Each number is 128 + 32 x the weight over its row's rms, rounded and kept within 0 to 255. Layers, rows and columns count from 0. The size above them is the row's rms in percent of the matrix's.

# layer 9 MLP down (transposed), 640x192, rms 0.0449, rows 406-441, columns 96-191
size [197   7   8 196 188   8 149   7   8   7 183   8   8   8   8   7   8   9 188   8   9   8 166   8 172   8   8 190   8   8   8 157   8   8   7 145]
[[ 85 155 175 131  91 150 178 116 154 155 121 204  54 102 134 108 101 139 128 117 136 143 125 147 107  79 184 131 160 122 182  94  99  98 144 131 146 124  88 112 134 171 138 117 128 173 144 140  67 144 120 133  88 121 124 192 147 127 118 114 140 140 119  75  59 172 134 144 151 173  58 136 117  97 127 105 181 125 103  58 125  77  57 139 184 176 111  89 172 134 125 124 113  61  80 126]
 [145 143 138  97 103 129  98 123  97 123 126 174 145 205  41 147 197 147 127 117 151 133  97 176 146  98  92  37 115 137 124 105 104 153 132 132 155 101  98 165 114 102 124  77 131 134 125  94 138 100 161 175  97 200 118 155 168  81 163 157 104 143 108  75 187 116  86 139 112 114 117  95 175 126 130 101 162 111 146 131 129 119 122 122 179 123 137 172 131 155 136 172  84 146 151 113]
 [ 93 140 148  63 116 112 105 176 123 143  61 142 156 139  45 130 124 127 150 143 170 170 113 117 160  92 112  93  96 129 201 103  84 119 122 102 133  96 117 118  51 121 117  98 131 144  94 127 116 113 137 139  90  77 158 117 139 114 139 102  75 148 107  88 136 107 168 148  34  94 151 125 168 196 124 165 172 108 138 104 133 159 187  79 210 120 154 107 104 112  93 142 145 141  94  78]
 [110 157 109 149  70 132 123 206 160 120 144 144 105  77 107 132 123 122  88  66 164  81  84 180 194 146 124 112  94  91 120 184 107  85 128 110 163  87 121 109  96 181 156 215 149  75 117 142 190  85  92 114 147 128  93 165 142 185 107 149 178 151 127 123 165 119 149 134 175 110 131  68  97 159 101 126 178 195  94 148  58 148 117 168  74  67 107 126 125  81 149 120 130 129  93 146]
 [111 105 144 116  76 160 146  58 110 141 108 130 100  78 200 102 156 112 180 128 158 162 164 124 147 180  84 189 106  78 128 150 151  77 154 138 124 148 161 103 106 150 147  51 152 142 122  70 116  94 103 123 128 189 116 149 140 136 155 136 128 128  51 126 142 181  89  92  76 116 104 124 151 146 110 147 120 138 168 134 116 122 177 119 126 105 144 144 103 141  82 173 147 158 120 147]
 [ 99 135  81 152 117 150 100 127 128 136 120 156 175 106 136 135  35 155 119  86 165 141 125 172 143 167 136  85 136  96 182 128 100 193  74 139 153 182  88  75 148 179 139 108  94 100 127 137 105 141 166 111 154 107 131 158 144 175 162  69 130 158 171 157 155 124 107 120 118 140  68 156 107  97 121 108 115 141  84 117 124 117 145  93 125 169 109 131 140 138  76 169 137  81 112 181]
 [169 100 152  84 166  93 107 120 139 199 141  97 112 113  64 135 163 123 166 132 172 109 187 190 104 114 103 137 124 165  86 182  70 186 109 148 174 111  62 169 114 100 103 160 185 147 104  75 207  92  81 154 134 133 115 115 152 175 196 131  84 100 137 137 127  76 122  44 110 111 128 143 127 105 131 122 145 160 145 123 120 130 123 142 106 137 155 138 105  83  99  98 113 168  93 137]
 [130 103 147 143 131 139 144 152  96  94 119 152 145 126 103 149 121 100 123 157 114 102  59 125 181 163 106 125 100  98 136 150 147 133 102 145 105 107 100 105 156  98 130 185 132 121 185 135  61 102 120  95 122 156 183  80 154 119  98 140 156 159  56 185 140 147 101  54 129  99  73  98  85 128 143 107 104 151 129 155 130 106 151  72 113 103 112 130  64  86  64 111 167 162 122  83]
 [136 102 146 157 153 103 131 149 189 120 106 128  71 142  98 150 184 133 138 195 139 125 114 103  85 151  67 162  97  84 121 139 153 167 200 114  80  71 142 145 102 147 134 107 121 128 132 155 115  85 138 157  82 175  76  95 119 152  98 163 116 100  72 100 123 123  49 142 148 147 138  93 166 139 151 123 157 142 133 176 128 139  76 133 134 111  80 144  86 131 131  97 179 130  78  90]
 [127 156 143 101  87 116  79 137 122 122 105 131 148 153  64 135 121 129  92 134 187 146  86 147 145 182 160 158 163 112 116 161 138 144 166 116 117 135 102 127 194 156 127 108 125 130 144 103 167 123  82 148 111 125  61  96 129 141 123 166 191  83 140 143 109 154 111  57 160  99 181 151 180 110 147 134 120 149 144 137  99 132 145 108 102 162  78  94 130 167 154 141 188 133  91 129]
 [101 165 116 140 131 130  86 213 140 150 102 107 110 159  88 130 142 112  65  92 128 145 115 211  74 148  67 113 180 116 169 162 179 102  96 148 133 151 136 188 130 144 166 160  85 183 105  88 101 121  96 167 173 130 109 135 147 166 127  70 109 121 119 121 106 105 134 160 161 179  83 143 110 152 100 155 140 161 129 132 127 123  80  93 104 158  67 123 146 164  97 146  99 121 132 129]
 [142 150 175 131 137 104 116 121 141 127 171 141  99 121 171  68 128 129 117 127  83 164 178 140 166 136 168 179 143 133  99 174 115 123 143  95 119 153 100  97 168 169 125 137 124 121 100 139 125 121 142  87 188 133 175 151  91 145 140  86  88  75 121 157  93 152 144  63  75 118 142 120  97 122  58 201  80  85  58 110 152 168 144  93  68 155 120 176 176 150 163 131  63 104 156 172]
 [100 156 147 140 164 127 139 130 124 109 119  84  77 110 171 111 200 100  99 176 111 110 140 111 116  83  83 134 165 124 113 132 123  73 121 102 156  95 169 166 109 164 145 151 127 150 130 159 179  89 100 158 138  78 152  91 143 111 152  86  63 159 118 126 142 107 148 126  95 159 141 157  77 167 123 179 131 122 127 123 139 209 135  92 134 134 176 153 140 106 129 135 139 135 177 170]
 [146 150 124 141 118 139 181 140 116 126 120 121 132 128 133 121 147 136 124 162 138 152  83 176 143 109  87 224 142 129  94 107 134  76 117 118 182  86 146  94  90 104  93 180 165 172 119 134 135  81 143 113 132 116 184 107  94 108 144 131  85 197  98 122 214 122 152 109 148  83 166 136  95 168 165 152  99 143 146  91  62 140 156  62  99 149 145 180 146 130 127 121 108 122 135 137]
 [138 125 128 171 165  89 193  83 142  88 161 106 123 160 165  87 135 174 106 160 133 152 154 107 123 202  95 171 141 132  80 121 135 172 136 100 154 169 106 145 109 120 143 166 125 152 181 125 109 116 170 188 121 119 110 105 155 111 151  60 118 156 148 145 179  59  76 129 170 124 178  64  60 107 116 117 103 150 121 132  89  75 119  94  73 151 117 158 165 130 110 149 151  70 180 214]
 [ 82 121  95 115 134  65 157  80 112 133 123  93 179 154 180 102 136 118 100 128 159 130 155 153 129 191 137 175 207  53 139  99 160 140 166 167 146 171 108 133 175 146 120 150 130 161 159 149 127 125 131 154 121 132  88 165 182 177 141 198 117 197 110 142 134  80  85 153 173 122 130 146 126 105 155 104 130 146 144 161  75 123 107  64 116 194  66 163  97 128 166 157 127 148 158 143]
 [109 156 159  98  67 105 109  63 138 100 121 138 139 134  93  93 164 167 142  76 162 142 155 116 180  52 176  65 152 125 138 159 112 198 112  58 173 185  85  91 142 184 135  83  97 137 111 123 125 129 160 141 139 108 137 164 126 108 156  33 133  96 159 129 126 109 127 129 104 122 110 104 113 127  38 118 110  89 103  94 163  94 111 139  97 181 116 126 124 159  96 117 116 103 120 177]
 [125 137 133 119 148  93 138  97  97  94 129 147 163 146 183  53 159 134  96 109  96 154 120 110 144 148 107  64 146 101 118  92 122 195 160 135 117 160  71 138  58  65  84 115 169 100 213 149  53 153 205 133 100 154 108 212 142 145 186  75 110 149 124 153 169  71 131 117 143 111 141  91  60 126  96 117 118 152 121 112 133 123 141  82 113 159 171 184 127 144 138  99 143 111 167 159]
 [120 110 126 205 132 150 182 123 151  53 137 182 135 189 110 135 111 108  84 181 159 152 177 123 122 152 143 113 110 133 168 123 137 161 118  80 141  83 178 225  88 114 138 117 124 139 160 112 136 115 143 105 143 135 131 139 115  99 145  66 148 167 152 144 115 158 145  76 168 135 142 114 115 119  81 143 103 114 161 111 139  77  93 145 109 132  81 167 148 105 152 120 122 149 166 151]
 [ 76 142 153 123 169 146 161 152 116  73 123 115 152 160 112 145 188 119 194 136 110 136 148 132 113  32 139  67 152 108 122  85 112 104 102 121 175  62 173 135  67  90 130 166 193 108 117 146 115 150 129 102 101 132 171 113 139 143  95 152  75 161  46 116  79 168 154 138 102  74 143 176 107 116 139 115 174  93 135  88  96 106 155 184 128 116 169  91 102 134 158  97 126 135 128 101]
 [ 80 171 149  94 120 147 134 136 115 131 170 222 151 153  78  95  90 100 156 121 147 161 151 102 133 172 175  85 105 127 118 132 149 103  99 139 144 184 105  78  95 110 123 126 188 153 158  88  37 111 130 107 161 157 116 150 152 157 121 138 112 143 120 127 118 202  66 136 170  93 142 149 130 127 162 133  71 103 108 160 113  35 160 123  87 169 147 123 170 133 114 108  93 166  96  86]
 [ 76 115  85 156 181 174 161 178 187 101 161  92 103  85 206 156 155 120 143 168 125 109 126 135 104  67  97 215  92 129 135 123 161  91 107 120 135  85 177 141  64 144 149 170  83 114 126 191 128 150 150  87 106 130 110 176 104 128 137 127  78 107 136 153 133 158 136 107 108 186 119 146 153 201 137 125 124 142 131 111 153 156 129 142 126  97 154 147 122 133 166 119 120 131 150 123]
 [131 110 138 184 168 136 101 152  89  68  85  80 115  70 162 146 130 133 103 153 124 170 177 134 112 147 163 113  82 109 152 151 129 102 118  84 121 143 118  80 117 129 142 101  97  86 132 118 110 123 180  87 106 120 136 113 138 154  44  42 123 166 127 178 100 108 113 165 142 148 132 181 134 142 115 102 156 110  40 104 111 148 160 173 103 123 101 108  96 156 120 206  91  70 116 139]
 [155 152 164 148 141  88 134 105 155 115 172 108 142 123 224  88 149 119 139  87 116  91 207 164 116 131 134 202 142 107 114 175 133 158 182 109 116 164 108  90 165 186 133 118 166 112 106 127 146 179 167 112 164  99 161 173  73 169 157 107 161  85 164 186 131 137 148 102  93 129 176  91 104 180 102 187  93 137  70 124 120 152 141 143  63 167 125 164 147 152 129 113 101 115 146 168]
 [ 82 180 153 123  76 162 144 126 176  95 151 133  91 144 158 121  84  86 100 134 109  56 165 167 129 108 143 132  90 202 131 109  92 160  97 144 186 166 163 129 175 114 199 125 121 124 148  80 122 112 149 141 112 150 125 118 160 153  97 125 145 133 208 124 138 115 133 143 164 128 119  66 111 141 160 159 111  82 110 149  90 115  99 144  67 206 149 166 129 101 156  98 115 126 137 127]
 [150 140 160 103 114  93 103 111 118 115 120 125 156 121 136  94 217 113 121  93  85 149  93 147 148  54 106 122 138 153 118 134 111 168 179  80 152  80 115 125 121  93 117 115 153 106 157 168 124 128 135 140  94 154 123 149 105 110 150  85 114 176 120 148 200 119 139  51 100 111 203 106 102 175  90 153 115 148 113 111 108 170 110  90 116 164 179 143 108 126 160 158 145 116 191 160]
 [134  84 131 124  92 140 135 151 146  65 103  46 137  78 123 166 153 127 115 175 111 125 140 137 156 137  87 211 122 126 206 101 165 134 145 118 118  86 148 134  89 142 128 155 155 136 146 165 109 148 111  65 118 124 161 149 130  99  73 109 140 155  90 148 143 105 171 111  40 151  94 117 125 154 161 144 114 116 113 101 119 116 161 153 126  78 131 124  71  93 113  93 158 101 113  97]
 [142 106 103 180 152 117 191 147 149 116 114 123  87 118  63 185 114 112 113 102 159 124 101 112  70 133 143 111 145  99 170 120  97 150 156  68  83 161 114 166 107 127 163  63 111 126 166  73 137 134 165  66 165 141 101 116  90 145 103 144 107 149 131 141 118 132 142 137 202 123 149 119 170  98 117 103 169 124  91 132 118 110  71 158 154 167  95 136 171 115 122 108  75  72 139  76]
 [119 162  85 109 139 106  99 112 118 136 127 167 134 142 105 139 100 176 135  84 158 192 121 133  92 146 147  64 155 138 136 118 142 168 180 127 148 174 117 104 172 155 158  42 169 152 160  84  88  81 109 196 106 136  69 147 151 159 147 134 120 151 157  84 144 152 107 105 156 150 169  96 160  92 120  96 155 160 159 124 139 111  86 119 111 201  82 110 131  97 130 156 163  89 146 118]
 [107 114 114 138 143 155  95 119 121 159 108 141  80  89 119 176 139 120 165 148 120 127 110  89 129  87 147 151 116 151 167 201 129  78  54  74 123 123 189 119  77 159 140 116  37 117 127 149 110  98 119 131  98  20 108 128 154 136  85 112 139 155 152  89 106 112 138 152  72 135 109 142 175 128 149 181 129 113 114 141 170 147  96 172  85 107  92 105  74 117 136 126 168 151 192 149]
 [154 166 115 160 161 119 114 115 131 128 187 171 108 179 147 135 104 136  98 111  90  84 172 116  77 162 178  85 138 157 112 153 145 140  86 155 200 172 129 137 112 120 131 149 106 177  76  93  97 192 169 139 195 155 100 173 138 160 216  93 160 150 177 114 145 129  98 177 169 130 102 105 126 140 140 116  86 135 163 143 143  71 157 137 103 114 136 179 158 159 125 115  75 117 151 140]
 [116 148 190 162 167 109 213 170 121 165 145 160 176 114 135 107 121 146 125 170  97 134 104  95  99 140 138  96 174 154 131 155  94 161 102 138 158  96  76 160 153 135 187 107 202 120 185 116 126 114 190 119 153  63  70 153 107 130 173 112 180 141 106 157  69 201 187 135  91 128 102 134 117  98 122 149 199 141 145 102 139 102  86 141 118 146 121 122 123 141 146 135  67 159  99  90]
 [102 140 146 121 122  66  80 143 148 135 114 131 132 185 142 120 154  97 117 115 135 166 132 156  82 109 129  82 150 167 127 151  83 186 152  89 168 126 106 147  70 123  92  96 138 151 106 106 105 135 154  96  91 134 122 226 170 150 219 114 116 155 167 103  95 153 142 153  63 112 177 110 137 136 123 186 124 130 134 116 180 123 105  90 113 176 119 121 105 151 146 184 102 133 186 103]
 [128 137 134 190 110 134 128 139 117 108 120 152  94 119 131 147 156 152 116 152 151 185  71 169 134  57  94 132 123 125  56 178  98  99 159 109 152  87 183 149 100 120  85 131 133 115 143  82 127  93 124 125 153  93 186 135 154  81 131 149  99 155  80 102 145 112 163 107 124 117 142 153 110 137 164 123 146 129 132 101 146 202 106 142  89 117 123 180 148 145 154 113 130 140 132 145]
 [105 136 127 113 165 123 182 112 145 130 106 108  86 144 145 141 144 150 223 162 185 182 125 100 133  69 102 136 103 138 135 148  52 100 135 102 139 118 157 143  55 131 128 160 144 104 104  82 122 117 111 142 101 100 161 149 123 118  66 193  76 123 124 123  92 154 165 151 161 136 139 113 132 101  85 127 149  80 115 130 139 147 130 138  90  71 144 105 101 129  90 155 126 108 123  82]
 [141 143 181 170 172  73 120 145 151 159 136 116 154  61 144 167 180 154 138  66 122 131 138  88  61 144  95 131 105  87  95 187 117 162 140 125 128 138 188 140  92 156 175 171 165 175 161 184 120 149 180 116 138 160 127 171  68 205 163  92 105  94 114 138 172 106  90  73 134 132 107 144 134 139 119 194 125  82 102 153 127 103 133 115 111 146  59  97  88 130 119 155  83 178 125 134]]
# layer 9 MLP up, 640x192, rms 0.0534, rows 407-442, columns 96-191
size [  9  11 198 185  10 167   8  10   9 162  10  10  10  10   9  10  10 189  10  12  10 167  10 190  10  11 183  11   9  10 174   9   8   8 166  11]
[[161  49 159 134  91 119 148 123  84 137 124  94 132 157 151 139  96 115 133 135 102 125 107 108 106 154 105 131 120 151 122 167 142 115 147 106 127 186 144 191 119 122  93 118 119 141 189 184 175  98 159 137 104 141 162 163 159 140 121 153 153  82 108 154  89 122 119 193 133  85 127 118 112  99 118 145 126 105 129  72 114 129 143 134 123 107 145 100 179 135 147 194  75 129 152 112]
 [ 70 101 103 223 160 116 170 153 101 147 119 157 101  84  85 129 134 186 113 137  77  87 149 111 121 153 122 130 151 155 149 178 164 149 113 126 124 175 165 154 152 128 135 153  93 129 216 175 173 142 131 154 121 157 104 157 119 114 106 123 191 104 147 121  86 107 149 128 126 148 149 163  89 107 108 122 154 119 102 160 102 179 146 116 142 153 118 108 163 121 133 137 131 103 171 111]
 [155 142 122 144 112 174 155  83 118 118  95 114 113  73 141 182 111 151 129 161 110 141 120 109 152 153 156  90 115 122 105 147 153 123 111 184 146 182  91  95 160 137 191 124  21 154 148 125  79 131 181 120 152 124 113 141  57  86  98 140  77  99 144  92  74 144 161 156  61 112 195 107 139 147 147 110 109 148 113 102 183 132 117  89 135  99 126 129 127 194 112 129 114 124  95 184]
 [ 72  86 167 161  96 171 147  39 131  85 150 146 106 139 165 130 195 132 121 156  92 139 112  87 157 155 144 129 150 135 128 100 112  86 189 145 123 166 101 140  95  75 139 130  85 136 109 101  94  90 153  99 140 182  87 129 166  83 168 142 106 128  92  92 103 136 128 139  74 125 126 143 123 109  92 127 103 132 137 167 139 140 199  98 128 109 154 100 144 158 105 101 197 118  88 179]
 [117  60 102 154 120 101 127 140 134 135 162 131 105 145  99 111 147 119 128 164 116 196 143 100 105 141  74 143 154  99 133  97 113 130 132 144  95 127 140 129 115 136 145 153 141 121 185 121 165 105 185 131 167 223 136  92 107  86 103 121 119  74 124 162 132 123 152 122 133 117  38 160 178 143 155 189 167 148 131 130 111 124 116 143 161  59 156  75 123 163 157 171 160 174 228 124]
 [107 156 162 161 100 210 106 132  35 120 133 195  98  91 197 175 132 159 122 159  51 153  99 103 143 146 140 119 212 124 105  54  82  73 179 162 128 181 124  63 175 107 183 116  97 131 131 130  65 149 129 123 147 116 145 106 145  71  94 116 184  91 138 124  64 120 193 186 112  95 120 132 102 169 161  95 140 118 144 162 151 143 161 153 117  72  69  83 103 167  84 144 112 109 113 143]
 [ 85 139 150 153 158 140 123  98 177 141 111 138 120 119  65 144 171 162 107 129 116 121  98 145 150 123  73 135 138  84 145 187 149 130 132 161 124 116 160  74  90 138 114 153 160 112 183 153 116 105 128 108  86 137 119  58  98  70 162 108  74 217 147 152 129 118 157 118  93 214 122 170 153 136 131 126 109 120 207 125 164  75  87 176 120  62 112 163 146 126 147 120 111  89 115 131]
 [ 91 110 124 121 103 158 106  85  79 101  90  51  67  75 166 134  96 176 114 135  76  93 129 116 142  97 147  97 123 111  69 163 147  99 104 130 173 133  90 152 148  94 129 102 158 154 128 177 124 110 136 161 129 148 172 144 177  95  95 126  81 135 196 110 144 133  90 124 148 134 111 126  95 118  91 154 156 118 114 144 158 120 143 168 152 155 114 134 164 135 129 143  62 103 120 176]
 [ 90 113 164  79 103 124 124 212 118  72 119 134 109  96 123 106 200 148 122 194 122  97 169 164  93 120  95 105 157  61  94 127  90 178 120 100 160 160 122 121 140 122 109 182 130  91 110 141 163 115  66 123 156 168 126 183 142  99 105 128 119 119 116  92 139 142 146 186 125 103 119 196 143  94 114 130 122 149 112 127 181 131 138 170 187 106 146 117 128 143 146 193 126 119 213 121]
 [161 142 130 147  85 114 173  77  86 108 147 157 194 100 158 163 106 159 173 163 118 114 104  77 159 123 163  93  92 156 119 106 111 142 125 151 139  92 156 118 133 109 125  97 163 117 120 108 187 117 175  74 157 129 128  57 149 145 153 163 149 104 152 115 115 136 148  91 129  62 182 178 168 126 180 143 106  84 119  99  92  95 152 151 124 141 158 172 132  82 191 139 152 126  98 106]
 [152 130  97  97 163 113 110  96 118 127 160 121 174 111 110 134  90 167 181 207 174 180 140 149 132 107 141 161 187 175 116  88 121 102  78 112  92  50 101 123 129 106  88 181 158 125  65 109 110 129 140 160 151 160 107 121 139 188 116 143 113  90 169 139 113  82 163  93 153 203 136  66 134 169 209  91 179 120  95 125  85 178  99 101 116 101 134  77 141 135 138 124 200 119 145 146]
 [104 150 123  98 177 188 113  82 103 166 131 107 157 110 122 128 125 169 162 118 130 116  95 122 115 142 177 134 104 180  92 158 223 118 147 125  98  84  98 113 165 130 106  83 101 106 167 137  72 102 115 132 101 125 134  64 116 138 117 148 141 111 176 119 106  65 138  85 146 169 118  75  96 177 102 153 149 111 104 136  91 138 101  87  68 188 130 123 139 178 139  54 134 112  79 106]
 [119 165 107  91 142 134 108 117 145 111  86 182 188 142  82 129 153 120 140 129 120  99  95 143 156 156 140 166  94 162 155 173 144  88 126 126  89 130  64 112 116 161  61 110 149 102 109  81 158 100 107 125 131  84 113  88  77 159 123 144 156 114 120  83 119  52  76  81 102 174 188 122 139 125 105 129 164  91 100 138 121 197  78 141 103 161  93 118 160 140 150 121 152 113 102  99]
 [ 92  76 132  71  66 124  73  81 112 147 119 155 141 142 140 105 136  65 142 101 109 147 140  89 161 132 146 126 136 114 122 123 100  88  96 152 110  97  51 105 128 173 148  85 166 144  92  73 128 105 123 132 154 175 119 121  88 173 110 143  87 138  83  94 159 110  98  71 155 168 140 126 218 136 156 151 156 127  96 113 154 192  83  97 122 111 158  95 108 149 163 146 150 122 134 108]
 [110 135 166  43 125 134 117 153 144 119 109 121 123 110 111 122 164  91 156 151 146 142  94  87 102 146 147 134  85  89  41  90 102 132 134  97 124 147 122 117  56 138 117  83 154  94 112  91 132 117  99 143 143 155 162 125 109  99  69 182  97 142 148  97 143 135 120 108 127 141 113 142 156 176 162 192 162 147 109 148 167 176 117 141 133 135 135 122 100 163 145 157 168 145 162 160]
 [161  25 114 183 181 108 110 121  99 179 217 108 115 148 152  97  96 160 158 164 100 150 144 115 116 149 134 138 140 107  82 121 112 168 126 129 105 124 128 146 180 129 134 167 100 117 169 148 172 179 172 130 166 180 105 110 147 149 132 132 117 126 150 133  98 134 124 108 141 138  93 144 142 144 195 133 165 193 128 147  97 146 145 148 143  52 184  89 131 158 181  97 166 119 194 147]
 [ 89  56 136  99 164 152 127  75  88 171 160 122  98 115 112 134 109 168 159 109  98 125 168  69 121 136 116 105 148 137 139 170 158  95 134 128 133  84 115 122 164 168 152  90 140 150 116 118 133 132 122  98 144 159 125  74  96 163 136 170  90 154 117 125 155 101 150 102 148 215 120 119 159 146 164  79 151 105 116 102 127 180  99 116 110 106 135  80 100 149 149 134 148 121 144 136]
 [114 113 170 138 182 184 110 110  77 151 136 152 136 154 144 111 129 106 111  93 118  60 121 156 158 150 148 101 152 103  91 130 139 107 171 146 123 150  74 130  80 111 100 112 128 138 140 166 108 149 133 112 177 140 144 180 114 128 154 136 135  32 119 138 126 166 112 178  94 177 144 160  93 111 118 118 119 153 106 165 104 110 151 138 122 106  95 117 148 126  90 128 164 159 182 200]
 [100 147 141 172 169 144  86 154 105 144 122 119 117 132  84 162 169 190 111  59 116 101  78 170 113 138 166 132 111 169 144 150 173 111 163 106 135 159 141 133  88 117 135  88  81 158 194 109  76 162  54 105 107 150 113 126 148 130 161 142 166 128 127 172  90  98 119 152 125 187 218 113  85 150 111 102  81 159 119 141 142 128 151  82  91 156 101 152 120 108 117 112 112  87  82 123]
 [126 103 180 201 142  58 130 134 104 103 173 149 112 148 131 200 154 120 148  73  92  85  58 192  80 135 124 192  92 119 151 127 106  96 112 134 151 143 143 149  81  56 128 190  91 118  93 126 126 112 114  98  94 145  84 155  98 116 148 138 169 126 103 113 142 155 142 147 127 154 215 188 178 121 153 129 118 138 116  66 165 184 151 117 123  86 120 126 136 115 115 146 137 152 144 128]
 [132 210  83 166 137 147  85 129  96 148  88 105 157  94 118 121  61 170 132 169 139 153 103 133 137  99 140 135 189 194 155 103 150  97 129 163  77 100  70  99 191 118  91  79 150 136 120  89  95  99 125 159 153 106 133  75 134 131 122 128 112  64 127 101 146  78 120 124 126 124 161  69 110 178 124  93 125  93  83 131  71 139  92 161 141 140  97 124 180 150 143 111  90  83 100 139]
 [125 122 136 116 118 130 110 102 128 117 169 131 106 178  95 199 136  72 156 128 141 152  68 121 165 114 116  39 169 129 143  95 115 135  98 150 177 179 152  98 105  88 117 170 170  91 121 105 126 100 127 107 166 126 155 151  87 192 124 122 114  77 139  92 164 169 120 132 183  89 128 103 133 123 130 158  87  84 175 127 182 110 128 138  94 111 162  82 176 142 180  77 161 141 103 127]
 [175 128 138 104 129 139 115 152 123 147 156 130 152 133  81 174  83 152 159 208 158 137 120 146 125 106 133 145 198 148 140  74 129  78  85 125 133  57  85 101 138 121 104 128 181  98  69  99 114 131 123 120 181 176 126 136 175 167 108 110 137 114 170 123 138  73 170 108 102 171  97  64 141 158 182  81 160  96  96 137 125 196  67 123 101 126 156  43 159 146 145 123 163 136 138 154]
 [110 122  89 101 151 135 133  87 118 230 107 173 172 185 117 137 115 176  83 155  72  99 120  95 159 161 141 127 121  78  97  98 112 136 123 126 114 139  96 103 115 106 125 120 122 101 151 106  92 102 158 118 162  67  75 115  48 116  69 131  83 130 155  78 120 146 125 111  84 132 156 123 134 192 168 143 128 145  77 113  76 100  84  62  81  86 123 134 171 140 133  83  76 126 184 168]
 [153 113  89  75 179 196 120  81 135 180 129 121 133  52  84 159 126 198 143 195 150 137 144 107 156 147 144 104 154 178 112 162 177  95 119  85 113 118  88  94 133 166 108 103 159 114 104 165 157  94 105 120 122 140 154  77 135 136 146 162  95 109 168 146 105  84 147 104 107 165 105 106 116 138 113  92 134  85 140 134  93 139  87 144  61 154 107 114 151 137 143 100 150  82  84 133]
 [121 138  95 142 132 151 168  83 150 178 116 129 133 126  79 106 119 166 124 136 121  96  97 138 168 129 106 123 122 161 128 157 172 100  97 187 100 135 159 106 180 109 126 113 138 140 202 122  99 102 117 147 126 150 110  98  89 110 176  78 101 137 143 140 111  68 117 107 126 136 166 137 120 125 127  49 124  81 141 160 126 129 147 144 152 168 152 201  97 144 146  75 102  72  92 146]
 [ 76 123 151  50 127 132  99 130 143 161 145 109 161 157 129 137  98 132 138 134 121 112 123 110 139  97 105 108 139 107 142 151 111 110 140 156 104 101  99 131  89 102 109 204  88  96  73 127 140 104  96 123 134 119  93 147 138  47 132 149 122 104 170 105 163  72 108  96  74  83 116 128  83 170 164 152  51  95 112 158 136 132 154  70 141 165 124 158 131  90  93  88 171 158 134 216]
 [107  87 154 112 125 100  95 161  88  94 205 135  69  87 166 146 131 117 128 188  79 117 182 124  90 144 126 120 101  94  75 112  84 100 129  94 144 142 118 172  88 146 127 140 148 128  98 188 157 149 130 112 136 187 157 185 137 132  59 175  86  76 152 145 146 132 142 142 127  88  96 147 134  99 143 170 166 177  93 160 181 130 157 113 147 114 153 118 136 117 152 192 112 155 195 170]
 [104 170  99 178 146  89  98 205  94 183 149  95 131 121 128  56 146  95  93 130 146 145 167 135 185 167 111 146 163 161 116 135 132 176 165 137  95 179 118 148 131 132 150 130 128 165 151 108 152 179 141 148 139 186  91 131 133 125 126 171 123  65 136 107 177  76 131 123 201 103 125 193 116 173 130 124 155 138 111 182  86 121 138 147 137 136 157 149 108 141 144 122 166  53 148 106]
 [166 164 171 161  95 105  97  97 112 118 151 118 186 181 215 162  74  86 154  45 167 128 144 169 124 144 123 188 141 153 156  63  83  90 130 161 154 110 117 137 106 126 149 105 139 104  84  47 127 119 153  89 127 104 150 148 122 165 127 124  74 153  98  84 150 117 108  91  96 100 151  99 125 101 144 151 126 133  83  99 167 177  93 113 125 125 109 133 112 142 112 106 139 142  90 117]
 [173 196 141 102 140 157  45 133 124 154 115 148 113  92  97 163 139 190 113  64 132 107 132 148 175 135 112 124 125 145 143 112 101 147  77 174 142 218 119 132 183 103 116 128 140 125 160 180 109 116  75 123 166 101 147 128 119 127 167 208 152 118 130 155 162 130 115 149 123 146 114 118 130  81 131 110 117 141  94 180  69 136 174 127 101 145 125 116 138 108 107 138 134 146 148 163]
 [129  73 127 150 201 136 138 117  46 148 212  96 138  61 153 125  91 200 186 157 117 157 117 161 113 127 137 140 168 155 105  96 132 111  79 118 119 145 115 182 110 151 131 135 137  90 103 124 154 111 151 117 137 170  94 143 112 159  45 102 116  96 158 127 121 100 172 107 200 117 137 129  79 102 118 114 128 150  88 129 181 161  98 115 141 120 144 107 121 127 129  53 154  83 184 111]
 [142 146 142  73 121 134 100 144 121 129 143  74 152 139  75 110 171 133 159 125  69 122  94 113 138 128 121 138  57 138  67 198 157 125 107  98  87 136 129 184 124 117  46 152 110 193  97 140 139 167 103  95 107 140  89  85 125 142 126 111 148 111 152 138 119  39 129 119 214 184 131 117  79 132  94  90 175 136 114 164 127 130 171 158 120 148 142 132 155 142 112  74 172 124 135 104]
 [ 99  96 104 182 158  58 102 166 126 127 130 155 100 123 128 151 133 102  84 103 113 146 125 150 192 150 154 146 151 121 136 131 180 140 114 112 101 148 117 192 124 124 127 143 110 185 136 117 128 160  96 122 130 186  91 137 131 196 104 119 101 106 129 119 120 110  99  80 186 131 221  98 142 139 140 103 126 156 130 207 109 199 108 107 130 115 129 147 120  88  91 148 153  68 168 150]
 [149 151  87 107  85 164 117 125 117 102 121 110 113 145 165 119 120 147 117 140 109 131 112 156 203 129 142  92 109 114 152 124 116  72 123 140 115 143 111 124 145  59 164 110 139 109 113 137 141 164 145 132 124 118 137 164 143 124 127 148 191 163 142 141  63 117 170 133 125  91 117 102 177 100 185  70 122 150 131  97  75 113 126 145 107 101 103 138  82 145 124 111 163  97 133 129]
 [106  43  99 154 139 114 121 104 113 133 126 137 142 102  82 126  41 160 168 195 102 168  36 140  99  92 141 175 154 132 105 143 178 125 103  95 105  66  77 172 168  86  80 179 111  82 132 146 127 130 130 133 146 155 111 110 143 120 106  55 179 126 172 134 149  92 211 110 129 171 112  99 116 159 154 108 144 119 142 158  43 137  92 160 122 108 159  93 126 129 125  65 175 167 184 139]]